config = dict(
    n_head=10,
    n_kv_head=10,
    vocab_size=3179,
    norm_eps=1e-05,
    parallel_block=False,
    init='normal',
    init_std_qkv=0.0418,
    lr_mult_qkv=0.4,
    beta1=0.9,
    grad_clip=0.5,
    decay_fraction=0.63,
    decay_shape='linear',
    final_lr_fraction=0.0,
    dataset='wikipedia_en',
)
Each number is 500 + 40 x the weight over its row's rms, rounded and kept within 0 to 999. Layers, rows and columns count from 0. Numbers have three digits each. The size before them is the row's rms in percent of the matrix's.

# layer 6 MLP down (transposed), 1280x160, rms 0.0785, rows 1214-1254, columns 0-79
095:526492448472575433504442471483483457569513498532476534418496400523517526476607612470505426559511572513536473533470512454557498501440474453522512463473556497506529509535569477455502442492517475477480501472474606516510495486540484468481503496
077:470582531399540496520499512487514571509482513533535507537555525512514454526504480500560472457578469534513529480435467487526533529521479483477540407436530566509542489515485504479520529500489453521579496524525444533472480528528463460394522502
076:546479509453505534493511520528467467547539540471529510511480495512551477499456547501430480484526430479507502481501451538500526408556462535485574541439513486514479480446444462478496483513486568476515503535528448470495435483496546511499518511
077:484506475460512562530522482497488477509564486531596487502508521482481555486468511501463473445503463483503509419498433526458491517498489429493494458478452430503403520540499542475520503531521585555579503446519427518492525510450527512501520520
064:503474526520490487504549504519448488538515497391469460526475445506556503440493504518477436489576545440468547479574439536540484538481491533548537464515472530502510508510528477506519442542520463485447517492525574461525495525648454481504480552
081:422496477459486493536466490520456537521518542485570443556515614454499439503489472514448510452486561460512454525440508531497486518456501552476470548552514466523502481504494449511512502598497474457540450517567513527486473473472571549544498424
107:498536494489483463556465478496499451540539520508479513511466471516486534562530611461508489547505481514507588444550434493477552483553478487495473559486487467506516479483488452479516505448528474485434554497500479525407454499415443478533439484
101:519445535484516552556522482504446552436529475569475554490444509480512500487543491430447597451446451466444498442512523494535486511490511476554519543540486493572494493529551511504493501476479466519554527464465469466485480528524501442571428532
123:525579507485565501481499508493534475529495433442532524501562432519518466529510556476543447548508423429479419515431555460558510502451499550531457496517504457480510492472491458437451468511565565530504516483477444525438487492526426539434522449
097:526494510489420522505488530535476550497509507526492454534494445490556513503511490436479459538562440479481534479444523556488481445518528451524604554491524542490506498523505502568531462543514478511543542438528538464507489491574515563543452511
140:538453460466521516465488532580365398519584505517439490495531434501537530467541490461436513481530512441539484500526503556541550480523503526464526529530512531496515471465569462421550512518435537503524444456531508516482489482529570433524384516
086:575486521499504582513476495544494472514497502524456541459427557499553492538581533443516501469480531566476477445488481610451483526502458484416542502492590508500548498522504589503511536446464446432540497525447499450519475508484501526499497542
107:524540560455483496455469556528545528527508489491396538524552483534501533474568541464461442489595473474475549522498538511536551454486567543516491488429493549498478482522495446538510480495518430505538494512409553475482425511526510448445515538
070:534491494460525512521551517492444410469481476563529564481596497507500576525537537460477466571539440539462417517459459503510449502497513483500455503486478448437541464527541491477469526483481538530558480528430447463524545474505484455513508550
090:465493491504571537449504500514487525463539500440465466503511443468533538530534448473543507423552509397479559546522446535509533497507517527533500426513478440502549505608501533505479539499518431469518481436567490470445463540507552483517508586
097:496469459521496494435522514510559539500447535488547531459523397517538532590492498468510475447565516504452464514419493472555488464540533489469585497463468484508484503477513490513483481475457470429530591498468560433477481517564518470436494531
101:509549520535490469523493512556544492527551532526463462443494493491489399380466552547540530535494543457499499543472538502497540482501481496538519513461479491493526500557461515387488461525556429473494504508490475447520481422522504542518442424
074:488540448492551496487606480496504466521460476490478494488467440484488445496532444427444469513430503523485499518510474434481526544552492530531618509561508487536487530478572495569515511508510425526481495488502483466526518438572480538528493416
069:475490428427422525504526502423512592449516530529488473566525543540533543503463513446490560423481469433506458465466472559515502514590546548444481518546495492521434474491491438491494580460491534544440473511532499467475483518467531474501483566
148:443524438505430507473501513423554507503478521428568477516542557497483521426524530524574553508438524485488575527526533535479529522492491536469518492414484482487541484509407430447518514484479522524537529510519563465562527461417499505475544421
066:486564449473566514514446442599500513504498512456501482506522403442515520586487499504538487556548502516468476527461562467409529442493482437514475480502531538515567528499477522411520418453480466488520550463512467526523479465515582499484465509
076:558491495449535533511442508524510436505552439529541521487476457438439503490522488521551520509562538602506541510437521461517549505511526462496486509516470541510558495438593505490481469439504554518518500495464483484424524553422535451474516501
091:465488504539503525511483483490505516572519528468570527453512532537500495484481577547534455468550430521533447514516477528516536436478462527553481519586478550479438480516544509451509482421501471508446462454476441480521572476576432516514454615
095:496468511463515457521502531445460422460499472564464520489462555454510464547470488571493515508516520468494544524566514491469478482415525470562485533481498557526505556508435505524499513555507503484473485460463523518578596446556491510529452486
095:514539514544496471450471469577520478503462521481508527453451519433535514551495409530560489527507546520506467568431478575538469550527477441546478540566508556581477460525501509557483430458553500548445480543514476457563521511499539471511489524
081:506493544453507525510514492524536571510546499509500559543464468522514526534531437558507556457536482550481498508545550439530454498493521449453456460497518550467542452492542517524493493554511415402488477489524553503481448485499438478455524545
062:494484449464545489481473502518509525533532474490453453523514435516493509525588495437565516408573592549504510512458573441541522467509478490517538557469524475493496486449594454541490514531469459525453460459496537472497497479459469458497502503
065:488504472467565563436532475468511487547502469472479509503515387468571481552492493499455531558416497467522550523477530521524502460479516511510512496437447530539489513502536536505512459511444444520491480515450545485553562473509475446431482460
065:535514539462496511424485542474476523565503544516497522478463441453487481519545458465532536532472497525491516496518502555597545415429554501513465457434506460540471441491468463581500481571535544453487531503494547542550530461602485458423468543
059:524532524457491528422535515475502541495568546508498479475509493522452520410503562508523477471482554499487560498575539530494616584458387446505519479538465519483444484459537509450529444519394531443576501451490574516496506524517509528472440534
113:465503484541457452477439488510508450595573509563528481467508497455527506515515529537448431418584531496559518514533486465490532452517458451503558431515548458482536440499539502459568492483527535502474454524603516517517497506468515462538533445
089:481512541516487486485416484455532485488523479453588475539469511537532511549510538548532530527493431540511442484448496514499467505472490478498513515560495496540544497478498495569536509443488455540485536541479488554489522522566470524524472453
070:507472528513530496466463495454455494499479490449532500565610491490537490499489504527481548457575516462553524529436454554501532483489578518458474500487426563574527490508466550513539511482592490476592471525573523511536498492532489436478506529
122:492575520487532543537483495564445551461462430528526520519476419495517445534507574484482518523401537481433510382490536461470518538496462464543526508439507491505467535512466489432413450504496554496411537519488499526597566537557472460476514563
086:423442523491430541515505503514606559524517482485500494588470553466475465509477449498469467388501517528478469468509526510500565488525447451422513561496437564530467495477531558524502528506579482548506487547490534508491489497524497473477478486
081:525547531488618532527492535540480424541483463435510589516475427545521515479513454466484438528540517484478444544526436519493534496485458499496475491457551476492501515502454544510463451518500430418505552510468457437517495469514450498468565502
065:501464466523524508508515505544519473481492520495495505452468448519428528475538569499479431523526447531511513570490479495512489458543460475536505487497492432522456494497540482515494497486523562461537522496535371473519521500477464518530493392
137:514505516514486462539532455484497501506539477490496480489464520576558543359502560513587491472501511512511490487483461443523585491481465562474437562535446586564458527545499482467461449558523578496587429510520467505472519502369394519484567474
087:443520463509582487509453505576543534491533509410525507591561471508544431487529514562483503494477526509532490460519517463498605430535443484560506582516524511492474496558488505532553486434481511495448503506536459434522504505525464547524556494
071:439485560511516435483556556437495567571530539463487571487509557470472525471516498470476540495533458509490469498462544484533564482553476464438481516484498510622556467455478445517498525535515526557490494557499571542482549474497457446429473518
110:578491468433578536493492481585388419466530482541435513457534439550473550519595540460486505519538599494513536493475520562505469473479492507522558446521518511480527510491499527445449462506453499452512447447408451449516492442580534482415510485
# layer 6 MLP up, 1280x160, rms 0.0936, rows 1215-1254, columns 0-79
090:493474503543574420522538500519526478493570495509463473508512511521486459519529534483455472522460487548555527440529576460534467535526517559512475521462506535586528538469474470540429465475444434562431496489426479539555486428564483494511435524
091:517512545553485495534476517503479487487553432526458443491572483522487466479488549474492582495510536433545593473465467436490478567439486451532484478543470563475519530561515518530525466448460438506428479474507469522501573552492460447455434407
073:502526588518431528494496459525521463486562418539601438466467508447512496538502507440524524462514456489534548536494548548456508472577498488533507495507522464515480497494512572498498502501478551486597493500608447452506484623422564461474477464
086:534500542540526437521458497476518409475426494499521485541479486545537542497574506381469498608474538531496428535538553517542549445438508468550537552495469535519537490541483469495484489514483483557498423502449508524438501481532455394474519448
089:503475574448462533532468453482528523487505553547515477545554477525506553408388463493429519513551458459527497529423526484487491537602519611565458451514509513436453462603510539492527511511458518500519505509571478428498555473428467549516462526
115:549482393498492515452470496522581446496434480507437532569511483455457605448577496519503600507480506482514488516545473577541470504468544533485440506517527543529471487487442498526507504517453499515441488425518517531488485473473457473525513466
103:483472434500504501515479517524514505511458540471502522537536480521465550509548500480496522591489514519546448483450545529521487453453532460484498456488524491497446535471516500498476523534481462512517476501473539578432492483557546524466497523
120:422482532555439467515459501482483600493564427508512502509439510403478509509490457539492483419500499519509508494525510528456471533521497489470524468535508474505524514453496452505492494509539520535488524435528544516555519562492509508547465411
117:448423513521458466515492468480522544521403468496475470511545495487486552529485522506544545472473494455445542513511511506502554478424455501431483403527465503518574479536485370498563501511446458402549536477564520489485528502477513544472507560
098:491530461613468456543477418483543459494518553505565473543537538541499450498431501524543492508403483528457406511493541449448529536525521478535479530555462456481485537552493501524453488469448446488503462519555470495545529563452437542572562545
097:511492484491499492475462485483543488518544505498519460576493535559530546519502475499597475520482471472467498548492513427545616452466487560458460458504499444510483507475487473509517528514474513439530452487545497507428486495533495548476505543
107:485564466506466522480552462509486541471630440497512506551495537490500543565510463548577515406460561459493518464491585418450501573437493477559473438508474577485484487532451464491477470560489439501454491475455527529510536547519503514522467504
091:504514507536484476524519526503507472440476597501454449522491482513515473454505473516535482490499563486583568547514467561495433485494505445510522528510470531504468513541581558507476473531509567524463454509591554478523505493447475470526579501
093:521415553517517463487502527468432486536496531553506499525517506540469558541563536456441479510527543609517516499466486477495378502483472535507476490451516488551528468512460474489510481464517496501479531491432497466457580480487469549452506398
120:497400448528543432497477468466476533497410507523506468480535511475470466504584523416449477484495492524442480488466557509553457488441515490470488489575479471547485510549511468492502529460516506475494475474584521556539565418554516517477470472
108:526460486496467483509554480513517516460515517524494461513555540523454498535450489484504543474489502446565506512493563506498502542558557481595514549492540500503404512523446446585538550526529512535480509454577501513549557422468505574515441446
095:464501468545530431519476525474442536480448482545476546532528507476484535488532445519459515498524503482528450534470491558442589472489554530429498545506527486484507516525495513500519568557492501553546408495571526532465550551443522524520478503
073:495472521489505480499502459474493440517475497530498528523522480449469496479583444451468561539534550555459586491460568500484526420472534453505507447494484553516537512498491534480498513483463559550529489483370550519466573503564484493502507600
118:528479496500488471524483432455547467520500541530494488536468508510444542451510541512493535489448510508555438449479558492517516578514530510592544565484545478553442546521487523540449521493451471531457559476497525456463536554471542465567442506
072:470498436518553465532503489475507563418448475531459496521471496560433455525581470497559473523526502513490430513448572452473461531507524448527443489506530481512478553514491487502445502524439407540500471495433506480550542529504395538431520500
094:421524501498499554568480486527458505480558541496534496443543485476428544496414495556487589549454542468565574492472505531522540431545492471466475526532550517461529517470477474479507540498524478559428444432561460463457519548487487481535536487
100:535528504576483431549539477470544422442444505508534482493466537507488353488450500575483504509488594502485513463486490470544437528535528511525547495575471412483499535571471489607497484481505537495486570487416433527568503467511456523522500460
086:496548438542475467564488462462565527440438555528539487502488523527498462538483520507497465550457498524448449460398491502477438576545517517526465515500509405501453540496468474571452510506522486471483546529486487496506496557438475517530598481
110:471488554515473540477475531512539497511476477484554509583469467585402587494483481488445478482468572477483515553556574476499519522474487525499604465451571452502478485571516451518499468530450457498486520432482501460486513496505587496497452523
092:579484514568507546537464547462534456510507484490505492453470458523522409525522525558508525556490504539481464471530469461522492521502503529464483453600554445494467477499531527508519528502447568485448425521452442480524578458519319484576568556
082:547454529532476573531496515446508457485461524526482504487556500439507515449440519513538570564529438461538534441470538506425442437472532506476443471533582450487510462544488583472503502484514518552587466545417488563462393503498538518510508481
096:450509457421493526482563470525497543505464568502494458476488531494419509555566607434533439473521520490465568479545488536537626458521485520521534527461501531522495478468490468499521552486512514449492566471482464525498489484442526565455505553
086:457475464477451419517491453487521534519559511505524422517479571578522562529514551461525457473502497451513529493534463503537649539534495505493530560471505511548498487489485491531514551472551516448494532519603493557485507545506556500551514482
088:482503475465495514491494487486464545510510521510520527564542568512493540501553528492534564504442505462431470463492452464455503549512506552456534578555538498439495397481503497496541549448532466455545480558475480537526524486512561521562529451
102:517494532552496486577530416531585540472531497523540425523490523546525538537533451467435502522445513529477542523476523541450498561494510543579493548481437532482464522538502445500538512535465494452500532481478521442548569505471512543534469554
086:456458532558439456508493505516481575473545473522483505490468509366439554504496478550455471413519527533542527554524482452411540511479479500432513471524482493493481524494520501475499501584484479508542537451544583519541456543504598530488479462
072:506484441542486490504566517502475503464501475493543468486452500496453477512537445540542534465470461489493432489514552469509492552535509463529501507495517498520553508537471470506497537498459464594430538462485497554591490404466416613501497475
107:497485548542418503481526515496540550454501486526549479516490531509431526492513520591494531415501557453506516509467577454472463524515503475524444471524504451491385503538487485508532490528559465558517480463468568473535585519487504557494477491
090:487523495485524498475508433501535519484537524530612446523498507543498493562495567562501492557457514468501474449370570521514530501538496482456460569513442407456489481524500480471516527487536460472488588526507462562456425608447509546509525497
098:494489452467532501517498515451500433481442515553508475540461514594492486539525470467543478615529487474462471514482502464520427525531531496548431480497487465460508567517465534543450524483432482563478587488451480542494540447531424510412517525
088:430532543533518464513440484503551459530493474477524515562537503508449480544512453532498563556474539528494426496464498424458503540477464516463417480488481535458527518515481419476497440469489419455400559475467491495521563403516497540521527495
110:446507560536466445512534532507531491483500490524516523503514519490473486476438539551530523578491466492539522551463551482536552431534492532532497508574457440455494538535455556498517539518479426488475414424503460451491500480533475520509443465
125:508487511548460498492499539519521508524443508504532480426473510469487553512546492498494546429468554585495504476526475540462555486474475528443490543528564429502522530492547383501523510476433486484523439463588486522479508509499588568481593431
094:548458465567489483507492474497489513531452459534513480525502509411515501519582462442489501522516478531525396493452504453575470637475543550486473490523512438536500535544490481517482554485416426453476500519520480524534494552534510462509478490
095:523564513583454500556474434451571460449518480535507470501510521561509495468454473532478496509457541467439424579453524437451539612534506555512490494531542508494481486565496481509483504441482456502438510455526479506547478516441471552597533548